Part of a small language model's weights.
Architecture: no biases in attention or MLP, tied embeddings.
Each number is 128 + 24 x the weight over its row's rms, rounded and kept within 0 to 255. Layers, rows and columns count from 0. The size above them is the row's rms in percent of the matrix's.

# layer 6 MLP up, 256x96, rms 0.117, rows 235-255, columns 48-95
size [104  96 112 110 108  98 108  87  88  93 107  98  91  96 109  94 105  97  91 101  97]
[[144 108 146 113 119 129 163 152 111 151 158 103 121 115 127 154 148 179 154 158 118 165 134 123 165 177 163 132 111 121 131 109 130 150 149  70 110 117 147 111 133 138 159 137 145 108 155 123]
 [135 160  95  87  75 126 105 113 101 158 151 138 160 137 153 131 166  94 113 104 128 119  73 165 130 140 136 157 109  92 122 103 116 102 139 171 143 111 137 154 128 125 178 142 119 162 160  99]
 [147 137 121  94 128  79 124 119 136 106 117 167 166 126 118 138 124 140 140 142 143 150 126 137 136 148  94 123 186 128 144 132  96 129 177 138 142 106  94 149  75 117 102 122 130  86 141 157]
 [127 160 155 116 146 144  91 167 127 142 126 155 117 147 153 151 171 104 122 127 131 128 118 118 116  90  98 127 112 145 133 131 124 140  90 151 112 152 139 160 132 149 148 120 154 135 122 105]
 [123 103 110 101 162  96  92 115  90 148 130  93 140 127 138 134 149 122 126  86 155 144 130 163 137 136 135 136 122 142 117 132 127 152 124  75 128  98 101 134 112 128 120 126 157 108 111 142]
 [106 159 131 105 133 147  98 104 139 146 147 180 141 157 144 135 124 110 142 147 104 118 196  70 168 113 109  99 113 139 130 108 135 146  91 112 179 139 149 181 131 103 175 137 133 126 159 130]
 [ 94 118  97 160 114 125 131 159 143 124 156 142 119 127 169 156 127 162 136 112 168 131 166 122 161  88  82 131 146 117 118 144 128  96 146 115  99  86  82 142 110 144 145  99 142 129 147 123]
 [139 119 137 130 132 113 154 144  96 125 142 155 121 162  84 146 150 132 127 108 140 132 154 129 122  87  99 127  93 122  92 145 113  74 174  65 122 114 177 135 148  88 114 144 128 153 147 171]
 [144 144 125 161 164 132 135  89 158 136  82 152 145 129 135 152 108 107 125 104 116 105 105 134  94 111  99 148 127 109 154 120 133 125  88 112 149 175 159 101 112 131 112 157 156 120 128 111]
 [132  83 116 139 129 134 107 164 167 125 165 127 148  67 147 118 135 134 146 143 105 152  94 140 142 126 106 100 134 151  73 124 136 161 110  99 111 138 124 142 127 132 110 149 165 106  80 120]
 [169 129 173 110 110 128 126  99 129 118 137 175 157 149 100 152 143 115 102 108 124 134 107 164 145 130  84 121 155 125 125 176 137 116 106  85  98 117 100 176 148 144 171  86 101 134 144 107]
 [111  78 133 117 113 109 158 191 108 114 134 122 116 134 131 111  90 109 119 107  86 113 127 150 108 128  99 121 135 159 106 165  64  85 132 111 143 146 166 116 157 129 157 125  80 112 133 121]
 [ 84 204 146 114 118 132 158  88 155 144 131 143 144 130 123 134 114 116 105 170  97 157 107 132 100 160 146 158 140 144 103 154 144 147 133 121 109 120 138 139 100 142  98 112  92 130 130 106]
 [168 135 109 122 145 128 172 105 134 103  92 143 115 146 128 146 161  99 133  99 147 154  80  81 138 163 140 133 166 124 134 123  90  88 150 133 163 143 131 130 129  79 140 136 157 125 127 110]
 [114 114  99 133 107 138 106 136 169 102 120  72 124 106 144 137 157 112  86 144 116 130 142  92 140  88 166 140 130 129 122 134 126 115 116 110 141 130 131  86 141 149 141 184 137 127 145 104]
 [131 138 128 143 169 177 176 112 125 109 102 114 125 117 124 156 124 112 144 105 124 177 126 154 134 112 167 133 128 132 139 147  91 123 142 145 128  76  97 136 154 108 112 135 134 120 115 142]
 [137 129 158 122 112 120 109  90 155 123 119  87 154 128 145  95 139  92 165 102 124 120 117 130 114 107 124 158 159 128 156 103 120 138 110 113 119 114 111 124 126 140 145 133 114 131  80 105]
 [118  96 123 123 118 124 138 104 114 136 185 134 158 124 131 159 149  67 145 120 157 151 163 115 117 104 115 121  67 122 114 151 135 144 108 129 137 167 129 110 152 123 116 123 110 125 151  88]
 [122 101 110 109 155 165  87 176 125 172 130 166 114 127 169 135 146 113  92 111 166 148 136 156 110 126 133  97 112 114 134 123 102 149 132 141 136 121 176 150 151 114 141 130  81 114  74 119]
 [119 107 118 115 106  98 134 143  91 111 118 168 114 127 120 111 104 148  94 174 124 123 109 154 152  86 101 197 150 129 102 128  90 159 150 140 135 118 132 120 120 150 118 128 117  95 189 131]
 [113 143  94 129 126 153 133 125 158 107 147 130 133 145 168  85 109  77 138 143 137  75 142 132 120 116 154 108 132 132 147  86 134 134 159 147 103 100  97  85 114 112  95 135 144  80 103 139]]
# layer 6 MLP down (transposed), 256x96, rms 0.123, rows 235-255, columns 48-95
size [ 97 102 129  94 101  91 109  99  88 112 125  90  95  93 101  99 109  94  97  96  97]
[[ 98 133 126 116 129 123 107 149  69  84 113 113  84 131 161 135 147 149 170 106 169  86 139 150 116 105 118 123 121 102 102 110 179 120 156 126 122 109 138 135  93 163 146 156  83 142 107 122]
 [164 138 138 176 105  91 111  98 111 165 162 105 138 122 113 115 107 137 126 133 183 108 118  97 144 125 150 148 120 129 133  99 131 126 145 136 154 151 138 146 150 105 126 130 108 115 128  96]
 [154 169 141 126 144  88 110 121 153  93 131 157 137  91  92 126 116 127 143 140 135 135 113 140 129 144 117 128 199 110 131  95 112 123 156 126 139  50 113 137 110 150 148 122 124 129 169 110]
 [145 112 132 125 105 146 130  88  84 105  82 161 151 123 131 145 156 116 164 122 149 146 154 125 145 111 185 125 141  99 104 116 103 129 141 101 136 142 145 131 202 114 159 141 178 138 115 151]
 [112 127 155 131 126 138  80 100 129 105 108 119 155 155 129 131 125  84 138 136 132 127 151 131 130 137  97 125 106  94 185 150 128 114 134 151 130 135 158 105 112 149 175 147 114 141 139  79]
 [160 157 108 127 124 101 144 138 117  73 115 126 122 153 132 122  97 113 131  97  99 138 143 140  87 164 157 157 112 149 124 147 126 144 160 175 116 119 122 101  86 148 142 153 116 142 114 104]
 [123  95 126 138 105 128  96 124  74 159 117  86 130 134 102 164 174 100 151 104  87 160 136 147 130 132 141 139 118 132 121 117 108 121 166 139 147 122 112 138 112 106 141  82 172 126 144 115]
 [102 164 138 132 109 141 129 114 128 191 100 150 135 161 128 142  89 142 130 151 113 115 128 111 124 136 114 136 130 122 128 120 157  96 133  98 104 136 102 149 112  94 125 134 147 123 119 118]
 [148 150 124  98  89 115 103 145 110 139 127 117 150  98 128 165 125 119 119 134 139 140 120 113 121 170 144 125 155 130 137 112 176 121 118 122 110 104 152 156 159  97 151 129 115 117 104 147]
 [134 106 143  94 115 139 166 147 121  90 145 119 121 135 114 130 134 139 118 133 115 118 111 113 152 136 155 110 115 152  88 111 138  97 135 157 154 120 120 107 115 135 165 126 180 126 127 111]
 [130 166 149 149 139 136 164 159 122 126 134 106 148 124 104 145 141 128 124 107 115 116  82 156 111 107 144 122  95 102  98 116 145 160 146 137 146 131 170 129 122  82 103 115 133 129 171 144]
 [119 166 139 153 125  97  69 129 101  94 166  94 125 156 143 131 146 145 167 122 157 129 147 103 151  97 126 136 115 106 136  91 140 135 147 160 148  96 108 166  93 130 190 111 152  97 144 133]
 [105 152 128 111 133 120 118 156 122 116 121 174 144 135 121 109 119 142 131 115 173 128 121  93  85 183 116 200 176 122 110 126 115 171 151 128 146 116 100 155 129 101 115  68 102 110 117 115]
 [103 147 141 115 147 133 121 146 123  99 108 148 106 155 147  96 114 153 148 149 116 143 134 130 111 135  85 124 122 108 142 168 133 174  87 142 121 128 146 128 141 131  90 100 121 146 125 139]
 [121  99 131 120 117 142 120 100 128 147 119  89 121  97 163 124 123 147 116 131 102 137 103 147 114 127 170 105 111 163 173 140 109 121  92 135 164 138 106 144 177 122 142 148 137 151 135 136]
 [146 140 147 140 141 161 139 124 100 119 100 131 135 102 159  89 106 101 124 141 112  80 147 126 110 164 159 111  94 107 138 122 163 112 122 149 111 148 136 176 122 118 175 105 140  63 154 148]
 [124 118 100 139 113 124 157 162 120 108 170 151  92 136 116 117 130 156 100 137  94 146 128 139 160 161 130 141 107 137 123 147 137 149 150 158 103 111 114 150 166 158  57  94 172 143 132 127]
 [129 140 129 113 122 111 133 134 166 142 126 105 110 104  80 114 116 146 124 109 154 150 137 159 126 141 135 144 146 149 162 155 100 145 143 116 135 111 162 133 149 123 100 131 152 161 111  99]
 [142 108 147 140 149 158  63 111 108  97 116 131 102 125 138 154 131 121 109 124 119 108 126 151 105 173  97 119 126 158 142 109 117 160 138 186 117 163 135 137 107 130 112 130 110 102 112 121]
 [133 134 110 156 112  95 149 123 153 111 110 128 159 174 159 141  96 148 204 127 159 125 119 119 113 125 147 132 113 126 136 133 154 150 107 124 109 144 132 133 142 139 102  76 127 147 122 115]
 [138 113 138 150 150 134 114 125 134 129 137 142 135 127  96  92 124 102 101 115 125 153 174 155 123 149 127 185 139 151 121 135 125  91 120  67 136 142 117 113 124 144  95 162 120 112 106 132]]